Part of a small language model's weights: MLP 1344 SwiGLU, vocabulary 8192.
Each number is 128 + 24 x the weight over its row's rms, rounded and kept within 0 to 255. Layers, rows and columns count from 0. Numbers have three digits each. The size before them is the row's rms in percent of the matrix's.

# down: layer 6 MLP down (transposed), 1344x512, rms 0.0286, rows 792-911, columns 480-511
# gate: layer 6 MLP gate, 1344x512, rms 0.0518, rows 793-912, columns 480-511
# up: layer 6 MLP up, 1344x512, rms 0.0501, rows 793-912, columns 480-511
down792 102:110164113141165101140098129132146153136128147137101159154123100131118123134130137147094081130145
gate793 103:148125083129097102153129119128099130095081169100102090141096119131136151088158125121142165153135
up793 099:158115131113105120136143092124128115086153106109139150102164150156128160095118159157093080062152
down793 100:124140070125140144123138144141144127138124120091142137124100115162122144069090099121101129129164
gate794 100:097106137139136111151166138131159134090129141123092138099139158181131092153080140110127151132131
up794 106:121117129155151129122177150098116132117110152146114097169086153099108152149113094083091134146104
down794 095:119089152152098107091153106113141118106115144194139111127105115153156118110115119140111156124125
gate795 102:153131138173167096167171145141098148156110124117143163117099135141129138137098138137105129138132
up795 100:133103124101132141127135157111149135100116102172121151159115140151130081094096128131131116187105
down795 105:087143128111117139122116145128153112168095170136130127173138100145129131146140148141149132078117
gate796 099:098150089087147154127137181122142158109108102123143126123144141106115113081143126122137092096157
up796 096:145118092144166127162130087104120120115098134126087108150153123101109126138163099127110133124144
down796 094:136105132125134132141124106156123108143152114209126126120100097113118115144120127173139106127115
gate797 104:098122128124130173144138136145148129139134155148134137128124065129163108131088138089116155113151
up797 103:171154148161137154099153142127091111159093101119081131163142162114149107147175105140177141123161
down797 106:082136090136136139155129151113095128110108101182143092083124167112104117144125113127148122156132
gate798 104:120153103157116121144169124172119129093152110129137132141102125165133102113168127081124160145136
up798 101:118118120117165075082138100102107092124078184132169146119146090118122098113164158155152114133122
down798 099:115122134110146142147147113104125129138114133170134111146130138148156117123110116129155110159123
gate799 104:095180121163065139114110123140133103136112094085071140136126098130135117100112138117120097149090
up799 101:098143110118157132110130138144117166111126112141170154115172088151123187149119144113114159157117
down799 102:115149108098145097105127093152126117092116105048120131150113136140109139156086117126163129125143
gate800 096:123180132148142131159122110160117129114144145105132136081139159124126164090090110092140187120151
up800 096:148113163138124116097093132105105152097131114106133120144142154133109129162093104137109130133062
down800 103:133133134100084130120105114106141112130145161059129145100098146085175089155126074147117141140161
gate801 095:158132144140092173145108151150115150103091111085117140131125124120093101131161120100119095156166
up801 095:148124092104113097159102134142121149088147113132155122120169156108130111164136160104120126118096
down801 093:138123147141143111133132144135073127140142148231155153095140105101126127094099129107124126127122
gate802 102:135189123131138145153181144152111145124135136103159143106109172144114099078148094144143148173121
up802 100:148108147127144125094162107157131139136162126130184077121161130129103147151097148133154096124136
down802 096:102150147113096162110112107136143123132149105068101085131145149140152073123135127140117113114148
gate803 097:130128149108113116138140154116123120156137086147130106132112161132143164120143185133158133103172
up803 098:094150098132097141107126108106151117147115115121100103106098142081084103131124121078152095127136
down803 097:109136076116132142105157113107149171120154133130099150091140122140113120103108147165142077133125
gate804 103:112111098124097146137168129151132100161159145089099158144146105116145140144154172142100123120123
up804 101:112129177141185178140107132154130082162101097137079112150123097129193141152123103128107121118129
down804 101:152111149136173135111158133143135102140127132055157133113137176126117172114124090147126104147162
gate805 103:127100142122139149102167138128162088135112178080132165114169104104154150104143111134137111122100
up805 101:131141147098147083141125121102153151092148120123153125095113109099115156168122119117134049108163
down805 106:110116152123139104143106121128124121099159169199126123100093138125110091132135111125096076156133
gate806 100:114144119140079103150105154120151104133131120124104089141101131128107106091112115133121125135147
up806 100:148126132160101142121152110110127162167138167165123121117128141108157161098163105094160170146146
down806 103:119125115147132160149138114116185120111177110161092152144063105050098112156140104180138124103125
gate807 097:150129124134138089110124144075076137149094129124131072132111133120134122134146157109148129145184
up807 097:088138148157126160139163153107146149133116081108118105142133128117145092164124125103096128145125
down807 094:114150119130142130115127143131125142188113138135118111098115163106127148098168130103150132131171
gate808 097:118149153157107133137158094174154125129143168112124103103093147101134131105107082107119110152139
up808 100:126096152101127127098116105100122119159133147159166091124121128149137113106139109155134102117089
down808 099:096109129115157161138187148149122161111126115122138097128097146111158097097124152158143126150132
gate809 104:122119090088105100105139085121159091133137140147129120146110166088138162136069150081162115130079
up809 101:153082134126071123115144125134145128126180119109104100121166143158141117113122138099132114124123
down809 102:172128116165112109129136172123117115120079145092131161131106090173132129140098150133127065139116
gate810 101:167161109139114152143074075095119147110124128090139126124100092115103158098113143089153131159136
up810 099:122118170158138172173142133120162133131116136154155159141107102161129151160145178124108123098086
down810 103:146132160145158130121128145148125096138158126120092126100153129138095135121164139158111147151165
gate811 100:081127126123144128107175169102089105145153153084116067109143122149128108156118157089098169152114
up811 101:161110123095131093136127129097143111120128096115147119110124115134126142083145186112103157142132
down811 099:097144128131153121165143131134172099134134096143116088124118130120174059113133172127114123141117
gate812 096:177119131126110111138102111144098130166166106112137111104126134111135146116114130133115147168148
up812 099:141145148143142076149139110098129084102111168101155122136112146128107134152103185141164149084128
down812 095:098089154102144128160153148102176154149151131102061130172095095149125096135129139110144134121131
gate813 099:104172109126097121138106107135133078137140110093083128160133125074170126111142128124162134117131
up813 102:117099110141170132132124147106160124171160146131061120152106152163147164119115100120142117135119
down813 101:149110133158094150138143125113145126153111159114128137139162150140160159108144085115144159163140
gate814 100:139126112110155140130128132090143151154114111152079092108140085108126158110143098095177144123116
up814 100:099123162127114134086103094110120104131138100126128157094138145114087137149163133122149128158123
down814 101:115137149149135113098094133097136172135099117098142111146145111168133133122138097179107134172106
gate815 098:108165107085139099143138135142135137161153061098107118146075141115138123154101143108094130088133
up815 100:135163120147107143112146129146159098091118167125152142167130129165120124108099122149123130095133
down815 100:194150117133175145103170140156125126135149168144120137130137166141153153150170130139139104154168
gate816 099:129127107160110127130182152130167126134090086150158147127144093176110156115085155105159179083116
up816 100:176153089138108120150107110104143102131144130153123107126121140105121092113149077145146118093090
down816 098:150110108157171146151121146129098139135120118124155139103112096139117102115161109114087109140134
gate817 102:158117126084149140150158109119107131115132134115137080130119167113153140115115156121142102162158
up817 099:124097145157110076109109143081149123104172126084129165144172142142159130102139175125164175079174
down817 101:152152145105161141106183094083128137141106152129142166072139161158105188104094167113122145133136
gate818 097:126091134094176091096102138168123111116135134131122119111128142150107120143133140086102120182115
up818 101:131109108097138124126093133169113095103156131149146145130114133117153109173095135140126142123154
down818 099:133178119085094104121135112144177117146136119071102086156174146108123120107071175133082131153146
gate819 097:074103119129158162140123132172132117080114124105088132173068164106131113087158151143159146139123
up819 098:110084114145127164145106150108089127156112118096073136136082104110149137136129100106116103157145
down819 100:118124116121110133135107154126122141130139137221108101111136136112145128120175127166124135086141
gate820 105:088130097143103090117153146114146154173083135106161142095109107140165138115127125093173099167096
up820 098:128131133129165172135147139092127146106139120107147144134082110094119126144115121150152106105102
down820 101:145125110140138110105162084091126125143145125179144133108125157102114133131131112147109108136149
gate821 098:147123113120137132161139138127127137149118102148181108092151128113098108084125161101141121167147
up821 100:133094131191147110119129141111114109081120179131145119140153127154104162135090151112157131130122
down821 098:113056120071125112166145146108066136146108161162179087133131124102127088147155114128155138145137
gate822 099:145134142142088163142154101120155129165142083119125128102135155086139128133085117126140112167116
up822 100:096091145109104158107107122178169070094117146121114169156126147133136088098073120140166121168093
down822 099:101131156103123163119170129121126143165131101185129159147141164179126155100142139143139166123145
gate823 102:134117083099107096154150085167101132156074109093105137146145157114110156128122164120102162164128
up823 101:155093105152163172135115105159153113159095138161159098131149076125124138118129120079089114097162
down823 103:114101100151080143142106099099081157116145126112149102144116131076101114076138112074102200130129
gate824 097:109130097125139097114086126089108091147121159109121124117126160095120108115147121162168090150083
up824 098:136117163155122099128111102107085110140098129116139099169156119146148134146123116121132145115150
down824 097:165116099128109137136140099125107148131169077161112169135079113109152119090108170128140147116085
gate825 099:144139086084144160143136114102130152154118109136125143087155130078131155103109132145103148109100
up825 101:082112137135148098132160114079141097165144114133068126149138137104179146110109134113145108130117
down825 101:096145076117114096122167126127086132092079105209110130140138145098120121110099091150135134127119
gate826 100:116104151133114089120154118126125116123123122105100126095134072168152142154151147112156134135110
up826 098:130097149157145122139104145090107084139171143143106121143111159097102145158167148116127111136139
down826 100:104153123122109148128152186160100106134093091132099134164125100133159139156098110149164126155105
gate827 099:105158133117102111133101095083134139147157140122166124131116121133110180099118108170117110117112
up827 101:128156115148163156112098160166112145101121112134110093113133136121149112117125126154154171111150
down827 100:144155142126116166152148141093125083110153129112138104101126162147126083169117116151143154085162
gate828 106:136174136134127161160131119145127120141144179123128147111166115147142149140131142171096141165127
up828 106:156159152115121148157117069133103105100109135159126147112131138147132095154155113100132130097155
down828 108:122148148101136130120103143146111133097129128116099102075129116143126102183129116128092106107158
gate829 094:123160098154157129158120143151135138138153146091160133121131137148096163120095127167119115088080
up829 099:110135104170173146124109122132144135150109104082087133136131139106166132152098154124152083134086
down829 096:157154109115150126141150116119127165131146156121138099125114129129111136106189128101153161157093
gate830 096:142097117120099115109112109108109163153156098116084134126116131134139083145134095119163108120148
up830 098:126142136096120133135138136088096138128112173140074103181144080121133125121165096103160095164139
down830 098:158129149101144128121138111074105125176124119153132165133113097135093130185119113142083175149134
gate831 101:090112097148121130140170106112133171153113123097124113129083178116089162152086116091108132127116
up831 098:139110156133111131139139122126152096114153064109120132152128127111161101148128123162168140102112
down831 100:124083125138081136123136137159080118116198153084106095109158124141123093142148105117090136068115
gate832 100:106135140134156124184120154088128127177113126096125128170115181180123115093136137127129155164097
up832 098:100105167146104096160095135119102137085117164127080137153169154100092093119166129141115124131146
down832 097:182160160143131127148138106130130116148141062085146101079119103156117121105169123143166095110144
gate833 096:134183113166119138144104103134146135124096051132110112103129082155112163144141151113129129133139
up833 097:137109108116128131126147169088105138169127111164139104139082120130118098158102115081149134140146
down833 097:128137062107112111090133150129140118163138150168113121128124116125095163128127168114161128137114
gate834 094:124152150129126125161132105100136144111115097136092132165121136119116155113097128158158155164080
up834 096:104145086098177086111128148105101102088156173122145115133111092165085162121120125106107149139107
down834 096:147121142143122099104066106103118161081161107159114089119146112126138147141121121142143131105153
gate835 099:161118102101110128153106152152114156118137119087136134070128151118187087153110123099108127114123
up835 101:083156135107139101181109114162148143156105126138130123144125103100126148131140102142124148167136
down835 098:150134128131121120125123126089153140116136124097168153104113128109131128140121156132146098100163
gate836 102:110133137127142158189157107099140140155110145089091080096121129112130124126113165103133093110091
up836 100:167146145128140106123165113107121122100150099099143145129120100140158138154127131088175145087127
down836 101:130143112137113119117155094117141110170131105146126121141118137162090114139094115091126127082133
gate837 102:105127108119140142143136172101114147111098130114112172092090157107153156117152149126145125166131
up837 102:118150157155166150085142119140101156164093147109082156111102108101154124154113144133092154156147
down837 096:119112110126120128115127149137118149136130071166118114148127159101107141152165130119154137135176
gate838 100:147169073105180107111116103170080169150140122103139144113108093119131152101152122122132143143100
up838 098:101142148089133102147163104136105150129111108147131141098123097128094122143124121133106090136144
down838 102:093118175140129108123117090171142189117132122094142142125104098131127124136188136108103134170112
gate839 102:139121147099132129119140099138171090117106128107130089096083111167164152147082124135152111120093
up839 103:122168148141136120126137094080140128111166112134123094190174126100172160123119139106136159143112
down839 106:129145093112086142162132097082117152121155155141123144112159092145146130123113149105102153140139
gate840 098:106175096166181112135103125178090115146085097128143118147104118139160106145096131144098138142095
up840 098:125145108155165091141079147168165125131116087167129121102178125122141110099135122092106152121129
down840 100:090148153156122122132132077075121076110132125093113150150097159070103083115194118110130105092147
gate841 102:169169118151081104116093146136088079113165105130096088151143104101150137151103090135132154143100
up841 103:139126166106140146143135116097163147105123145102142136108111123114105109089165156174117128117154
down841 103:154131094193115140157116099135148147078175141084116091104124135101125133121134139117125102125129
gate842 098:077109078150167125140140140131089106098114135133139122131129162144098131112125091071132089167166
up842 100:109097132158105173083143115092135142173129103086166131142080105103149154150156104124136096111140
down842 090:136129148137162152066154128117134137135166110216107137143117102132125149111102127098144094150143
gate843 095:114147102110134127117090153082111151116124122135132131135100135128126103092130129095125135086148
up843 097:122152104095122143135139115140102122074089121097094094152137091105108161131111138150092125117123
down843 095:110129136118088135098137098146091129106131086124113167147108121130130106115131135119162100132116
gate844 100:084086148140142139105143135139149093137097093134097107132124098134139109149133134096146151170077
up844 100:129189107108079112090168161107148120110124166172149112125130140087190123116146081101175115122108
down844 102:104138152100137129110156138175127107152100123130111183119152121073152139113111168175156130159115
gate845 099:124141159118096149112089140145124159169114099134146098120154132149181154146091130143154135128113
up845 097:099095152138104118173104102108161116141136157130118150125139155112107191118180145098115130079137
down845 094:137124144131140166155145100165116116129084157125141128111120139177115105103157141148096156104119
gate846 100:128193113127098100126105149154097109112127137144153149108102098126162147122120113100092110126112
up846 097:123160142104122121125108163115153137112117122146126095121112114179147093142141100146155086140153
down846 101:109147120197101137183169141098128134132158102151140162094144145123163137141122106138113129114094
gate847 099:138125106113090119178088082154179082101166140141140114155140147135142142120144141126141119113142
up847 101:149163113097158099091150128150156096105161131163158169094147107088118123124093108163128137162124
down847 097:120139091105094128141151122160150104135142133154145140133118115120188123133130132172129145116088
gate848 105:135119131142143129124183107137099163083156109090164139140123136149131158123167090081122139098150
up848 096:118104158149147130154082138120151091082153114121124129120112124137151136129143105123114183110124
down848 098:140134134101095129115080128145118153119111125166154122136148092122089105132122141147069119093125
gate849 101:115171126153116169103092149152095101148082146155111139163122103108105146137116121127126140131146
up849 099:100137151124156128110117103109115125118133135136152100117167098130163130153144115188135149076126
down849 099:139130117119107103156131148177127173123133119113141139107118141110119123133125145128150106138150
gate850 104:169119142130117080126139088120092127116114118143138127136106114106145116145108114131167144161173
up850 098:148163137104171109156182101148127151096100112129104149150115149122127119140093114148142105106135
down850 101:143092134159136102160133113152120138138151130045114158101121139141120106119140149117135122087155
gate851 097:126134149142128142139081152106119130097125119141130130106136145127103154170146117080178116161131
up851 098:144142135119156156133130115108152155133126188110134125129095118111147144141112117112144111080104
down851 096:117147113123142121123131102094113123102123123102114121136115153116183131120140149093058123171115
gate852 097:128171107090100150116136126124127072128140133161111162111060108111116111119133098139089157105162
up852 096:142136122124114148104154158157118147070147144139090137133141153101145160115111164165155151150133
down852 097:134116144093112087147154163128124121087139133121115110114133122180112126116150142116161129135139
gate853 098:079090132091108158109133146096130123096129116130116147100114096160164078158112112151112115141135
up853 098:124130123148123132164128115103123108136123156161143095123126076103100084129101111139101145134097
down853 098:137099154117185130179153123117114108117162116174116101114179116093147112135138133146109133159157
gate854 107:098138107112140104129144095134127088139085145147112119123064131105181132137096135103147146117125
up854 103:113087146171202158108145157096158158128154107131126161124150169088099120105172126123111109123114
down854 104:128152091132166127102106147154135121125106132117098136103134088137126134135118103141131103110127
gate855 100:103138097123131106099141139107149138160137075136096144192153138109148094118163117123115093124184
up855 100:138156123106113140158095140166101160146101167121147126100134181126148113117141150081099079143105
down855 102:133110119103107135118158123146131150097141111079135075086131103122162131112117133160141096088124
gate856 094:116110087119162111106133150152086103139169149132119112112144150118111110121108111120150091112086
up856 096:119118133089143114135149101092168158110124165156158144134142131166108093151148111113109124129116
down856 093:143114077102128153106137124087147097130163061075146150183114124141120132148147156131117122097136
gate857 105:101130099133140155114147159159122119164116149090145125054143132153167140113099091126143176102126
up857 100:096097150126068157112146127105095133129105104119132120175128160118131168164147118094114142125134
down857 102:139179109110113123142097153116117133152115164138144140146165114138110146135148137100129129139140
gate858 099:179133105107173101163160086137106163098131112101127091138137168149146146152107131094130116136161
up858 099:138104101098130152121149118103122106133152076119147142113082123138114147103093098146133139111137
down858 096:075118123130133115179101142137124113145154101096129118078122138158117138142142102106094089148135
gate859 100:114112085095130150146148119084141110134162112104168090136117116162146141169117108116114096102108
up859 103:124104145108149109149132076119163126159127133101136125115094109091174137108102162185167151177097
down859 106:130114110138140128159096155140133099088095162170141091181130121112139098127104149144136120137149
gate860 103:098114141091126147087106133127165073125147098133129105143138127166129107142135089152130141108110
up860 100:135076125160090116129140149133122117108140159135131128070152078124145165137159141142079112152168
down860 103:068141061075093122119139165106183118129148103083158123147118104152169116170117113183119130152089
gate861 096:117130147089095088117151121122149130095122163094093133136114092169093128093099150110124126116150
up861 099:132151185113165129155108115146091158144081127098102112159139128129088158093143090104153142151082
down861 099:094153064140152127129152118119112117149120110151140144178151126147115140128135082122123160147075
gate862 095:111155146120113099136132143137093124110105146108108155121133131133102118146168097105123128162087
up862 097:136137166140132088143115141086138120101154135154179135120117137189105101136120087110127131146075
down862 098:082134171112108122161178132125132128145144174138153112158136121160149140124143130152149124124117
gate863 097:148127130143117124133135126140154134114141129160155143100160141117085131109101156165150110094110
up863 099:116172096137141116151105137137105125117128115112130148119147076122107116124093135091131149111104
down863 100:083124135103158147119134089071121120130142139160124105116129157104134109111134126161142162172164
gate864 099:115156159109124130117156117170122174125118174147160151124089148098094117106123117125111147152141
up864 100:121110135128109094118125138121137112131109096141135125131103108186149144155095163166126122158121
down864 098:122134153129122132144150144155163127123109119146152158146130129095195122159125131102114121146153
gate865 100:094136131112078140121125100140106120118129125127103124098130113130117126095123139148127113105093
up865 100:152136152144126135111146147149147091115093134111133122122148147110103141114167184114137142123146
down865 103:133111153063111161148084097123114098153130143154104082115119081164122126123161137136123136135108
gate866 096:132150085099155114141150122127151142071121131144101111142109156123158101151147190079116170113149
up866 098:123124172149116124152149102099092133130089176148118135154094120121133094165120178171147164134141
down866 097:131144122147144127140107145161158132127106148164127129151143122104159138091115157127140093130110
gate867 102:177120110103160157189112107103145142126160151147104101146147114146116109092117144119111117144130
up867 101:136116112129151087173126132121118174152144106113143136122148079115123133153128132149093103143127
down867 103:111114143139103130111168134100157138148123115129173144105131096136130175139121116098127124126132
gate868 102:124152107151161119166118099131092149108119124146087104085147158183121153138108112147156133117084
up868 102:123130131107107151102154110144123079153126130143098128150143143171122108102137125154108095092086
down868 101:138129147133115153166150111130172150135144073063142111133135075129153104168131067089120134101088
gate869 104:149161145146149137120089126130075176130105123108093100096075111129155140145105083175101135136132
up869 103:135122105117137121136153116155141143148147124106100113148148108111086108137099147119153141118122
down869 095:124156157166079105129175089121186121115153150208129140165160153134158131133140116142144091139134
gate870 096:106148130155140157094159170179104096146131127136133097100074173143100098168101134116124121146090
up870 098:120109099158113109110114149113128161084126122113148115109138163109133115134150130158113114110181
down870 097:121126116109107131130115100099142140175101092122142069126137137123129178144129127144110156129155
gate871 104:145113122114161098103101115130119148153128114093097098090097164160129150118121120165163100111097
up871 102:104117158121144109122163149110150116146100117139151133130137170131157155162138076100158088119121
down871 106:128145148123097168157134104147147145084129143145122148083110127136125119135130103104085144133154
gate872 102:103092119113128142152154082127153171116138074107138164125150127137125150097095121132109107116124
up872 101:100135149149130099105135145125122120149136151154137109124090116105121120128147115148134122146088
down872 102:164117125125174089115118106172096132174136116172147145141061143121114136120139087114088157139157
gate873 105:186133150124095145144137109116107093154090127134167128073084076146120128147116127125110123089140
up873 100:093147136078125160167123121145168132115155149121105115118164137178116130095126129122143170080107
down873 103:101133119108169134114096154129128106111129167135134075106126126150129148118147149132174153125121
gate874 100:099143105134150111106104141123130097198143115105132067125101114183165106098102119102184089137129
up874 100:108171138133116155100106112142152137124110130100118099129083129110093112111137109132122132146145
down874 104:132082166121145109116136141104092148152136145135139116136086119174120133109138100118123121140144
gate875 102:144107136134149102136147106152139139116139160124127118133105136113159157111110121129111107108142
up875 102:097128113099136068106154079147158160122148105120091154101086114086132137145111164135161141105139
down875 102:155127127139156154106113121153153116149128146114083100140145149102128147133119141139143093135117
gate876 093:102162112116164128155098118112118158164077137089112132149141145132173168095114144142122082141114
up876 096:157108156141099084145115092105139102108094117105132128088115114154137142130134180124107150116119
down876 092:136131124077111102104097114120117116120151149177120104134153152135123117138134091132126162089096
gate877 095:148137131131150144127135108116108136151127117113067135102146105160171145115132098145134112080154
up877 096:094143104149133125149136101147108093127149156123108085157156152140127104135104109158112081103148
down877 098:147107091095083108073151167109116147112082103154156147085140100130133121120140137072111150161143
gate878 101:101177121123137110121139174162166121126110153131136121131121142120152144099157113124145114104087
up878 100:097134135158134128097120122117124130125088141136082128139088106141175160122168166141092151100160
down878 103:138089148178092082103188091104098124144142162127121145114143108159165110140160129131139160122109
gate879 101:085163122154120156107167104143076148115151156112136092145130106134138158136102117139167125136113
up879 100:122128156111104158111161137151122140138117136137113143137164154176156157122137167123096133102149
down879 103:123155116114127114088157114060116108147127130117097126144170077159120152164112126122105145115128
gate880 100:119137129171144097156094145112104089104120123123103121128079122158152113077179138126152155118126
up880 103:120083181130164147123149165118149103137135104120153157125112095113109117115165182144117163114083
down880 104:115112142110108118106145122120176131176067119121117125110142128142099178104158126118105146074099
gate881 100:150150104128156117114129112129150148149101147090079109129144134114197091125134138117117102123110
up881 100:130115165120153102094132144174140146088101131135141138104120148153168118164090111106125131140132
down881 100:095146141156121109097105168154165149127089124119110176080133123131126153137113137134136097145108
gate882 099:144122134160157122147136145156152121127145125089146130094157164156151152135125090093145139100119
up882 101:093123118130151155162123098135127122077118132150125125128109129108138098165126114130099132130166
down882 103:133124124119109147126150134110127108111126119135135103058129147197111132162129102152090127110173
gate883 097:154114131139118126134154149154107150152106126124144109132153134165128122127130132106073134069165
up883 099:145098128145139139126108134106143144097083149168144114123115151107131171130119159129098092132088
down883 099:145129126095164165105141101145131105125149081144169148115108098087076145123162125157092135152128
gate884 096:146137109138127144118119126135181154116094119115136127141123101112167124134140154144147131138162
up884 097:172142147116153075139114164118138097094148116109128123156096146125142119150111104134113158067074
down884 097:151126118113152154102122162121166118076135143126137099152126147116140167161112134151123163124078
gate885 104:109139125075135110101131125130129130177113103136131163133109122135102175064093113150163173143100
up885 100:111107123150149116081144164136133101098140156120158122095157128143117138104105092173146149132135
down885 100:147188130127147155131133173156158130139103146124108125139114096144115120132094137177060124119111
gate886 099:144112093153102154084082112128133134102127085131124148144080158128150116104139137151140117132105
up886 102:140135108132133133146134085139100112157134116166140126085187117099132119106100143167147152160079
down886 099:143143114123142123176097153112164047172152115215125141148153114146127147136158093134147154118123
gate887 101:105124102142148098162159131136121118165099129101153118157154149081126097122141123122142141108113
up887 100:104093113108128074111101175089124133138161115107125117106131142145088112128114094151163106154188
down887 103:144111104144091139105132122128123187126160151128126129135163148145138128125148114150103137128110
gate888 102:136119092131121138130119116109072144093137127126107113097130136120144149171147115107126124138081
up888 101:103151158083085115156110115133138156109109135092154105110130117103110142163158112152116112154148
down888 099:121124144155141147126179116126108117155133108149114108149180109143131117127126109153131106147123
gate889 100:080127107142124159101157129171085111152139113109068127129118121095134138125142118118143083140153
up889 101:148107139172146079140146118150143136146121128156145105127079099121128107139127141109130170158128
down889 103:141111138099120113128142108145117114139176138111135152138114125140154143107112163125123146108086
gate890 100:087093082143168092143158106149091134151105171156123099149128101135096143163118143104133147152100
up890 098:168135142130104149159104114139112100157120090122130158087105139127132153102122165164123145110143
down890 101:158150104121096108087106115174138089148183103173148164094137153090162108132089130149136141159116
gate891 100:109144117107139117116150158193091142142156121108105088149146174129174118155128134098109143140123
up891 097:135104157116102128140095143118149148167130119137086127127119123124135117140111088117097140155109
down891 096:117132114122130142123113140131086129123173146047149121114077164113133067125128129120106136143105
gate892 103:154106116152113111122110130104123113148102153124152123118114168134149121161136137156071101117143
up892 100:097112128104091145141127083092102119137117114102104131192112087106096107097138132109111139127104
down892 105:147124119108125071131138131096089110137108126172098129132102112144109124152086146119126113134117
gate893 103:108152115103157103130130139165154098155090141146095127124144113125183133169106094127165156141124
up893 108:116137098149112143099145170119142153106139144109135122129088140091131131086167142149148129151107
down893 109:143125139148104126192116119143110122129122113155075128132140089120107105135120140157148065104115
gate894 102:133118110115130115123128114097101155154146167116126106082095174157101130139088146101138151130102
up894 101:148161139155138159147147124139115125113127146126129158090142119144102104097161156171116129134139
down894 102:141143141148121166123152153157150136129124101181140127135145135132111145170124117158112092105141
gate895 099:163104100098094150152126115124140134082116144156140103081118139099144128133146128101088159127142
up895 099:109126101138118110097150117071091121154103124102106142091156156156172119147144157117097145156137
down895 096:139104143116117149154116127133117159114110117028181097097170148142133109133093085109103141128106
gate896 091:129119125162109119116109151104130108152138132117163119099091106117089103080120117109098119092104
up896 096:139117123152088170126164180110138173131157119145097121110133098116163128130122133154107103114107
down896 096:089132143101134098166145149134088124094116138065139118096134096174142129153155131128135146124109
gate897 096:128098091112089110126166081124070093097097095119152132121141150160101121074104121148117186115140
up897 103:135104131114143113095100093139162147115127177145121143095073147140109101109138097159137152106160
down897 102:129094118118125115114155127107173187138125110174121118124114129151122118127135126157150108151111
gate898 095:121142112075109134122151103094102152118125118126134121114146089129113154154162108136092117162110
up898 100:136107128144127146098151125122101101136084133135115120175076100173077168100144081081090141133130
down898 102:129124118117173123137135116121112137087169135134147146146116113105112133124105087135173137115177
gate899 099:128179088080126085116171158139150141157102106090129094137166089128131125137124107093134104142163
up899 098:119131137115117112153171166097108105110087111131146141094136155138099146128115111167118079131128
down899 099:141117197155087138130139072125079063169121128130170102135114113144113118136144131137126141108159
gate900 101:094052162106146114124120085125104122144089145130123134133149123108124097104148150099139143143101
up900 101:153117165123100105102128140143151101142102118136118140153124115167173114159108107108133158162156
down900 103:112123117122113087087085132135137120145127167111169115169130104130110088098186122120167151089153
gate901 102:114117143156146164152105164116122129132114132141141103106131102143095116087126095160157117169082
up901 101:138144142165136107141115119106114127149115133152135127115121145139133125149100114111128070110112
down901 104:124141137155089126138104168092128145074097152123147124133118118121128149115137145158116130109172
gate902 103:143169140123131082112171145112103096159100150109119122107113139105163121139143148120158094082090
up902 101:133125144097129123146124093177140141140125148121119112100116112142136131116154110131144132110130
down902 105:117117147143142155155153124141152149122131105116146112107120153117084109115138123103112146095144
gate903 096:148106135117168173109134109138123132124118144114132142143167126091085133127142136129135108136091
up903 098:126109121116086144118107128157131142135121115088120148124107128131142084160107175145181100125108
down903 097:111099088168133146158153115141118125143123097116118129124126177113142125118133160092132127094120
gate904 097:155108157115122143175114128140170164103090097135135143108128136125100133111124139114142144090134
up904 098:102115118105142126113078108128073075091122091134138128134164126138151130146136149102142170097144
down904 102:156148107129086123144155158162153115138115136080158141103117087099118174098124155124135110158099
gate905 103:147125128144147123120128154128118092156113127079090120134166099112109093073132083137141134164111
up905 104:106105160140141142116114133143172109149131136134130130101133109130174120148148129100090087090146
down905 105:126127128149117132105125148149096103152123079103156160072145124076104101127098140121105130153129
gate906 103:141112098124114096113099100101086095154103176129148117133099130102120094152134108139107109094141
up906 102:129147147119068108139128134099072136131159120131170151154144153104118134120152122135127100092132
down906 103:158124148122097156131083114100111136194105167029109112165128125102094114124125094142132139112124
gate907 101:160138156105125136144092123106112140097088156125109117133167170127108112100081090062144114172087
up907 100:146115116123110152098133143117191095169114133145151106187148158157132153111129141091167097114133
down907 096:104147141131116144156113115120142130130152128070147134091130104129109114155103126163163145125103
gate908 100:103119162093117109157159146117130133126118147105137092107122140097097117145123104116121138111198
up908 100:108135104173114098093162138171118122126171140146107085097124105065127140122123100133126107159100
down908 102:151122120122141139110148091157112125113148110116112105137163148135104110144067130137121136109138
gate909 097:134189122130135074108110116125159146153131129149105125109105174089162112132144161105181111168108
up909 102:139141114171110107173120144140080108127160149163108167126118110143128118146160083074107137128144
down909 101:081128101161083135154121132158084125080167093183123151109112171169132113082103157183164117137116
gate910 101:111115124156117107113153119151127097146100158138160080125127131121131118107088121113132143160117
up910 103:146126116093169159148134130112104113139133143148147151093163093116116190139118084145171141128123
down910 101:116110121172178121129093100151135131104171143138142151126128095129130180125121139119173126128105
gate911 103:129157133125109144113090121138142096153138122136136132096158108138150133116119102131100180150121
up911 103:139154141123135134113151124105141145165125129149139172111134140161118150135149132105117134147149
down911 101:113113124074150159114075149135118130118109174171130146137086124132154109126127118106105124129102
gate912 100:159125093139133137111113147156145120110114125119099152133136164136145113085113097130127104110139
up912 099:165151145103123178094107110145103123112098141152188127103156151203125144130085167078081132140135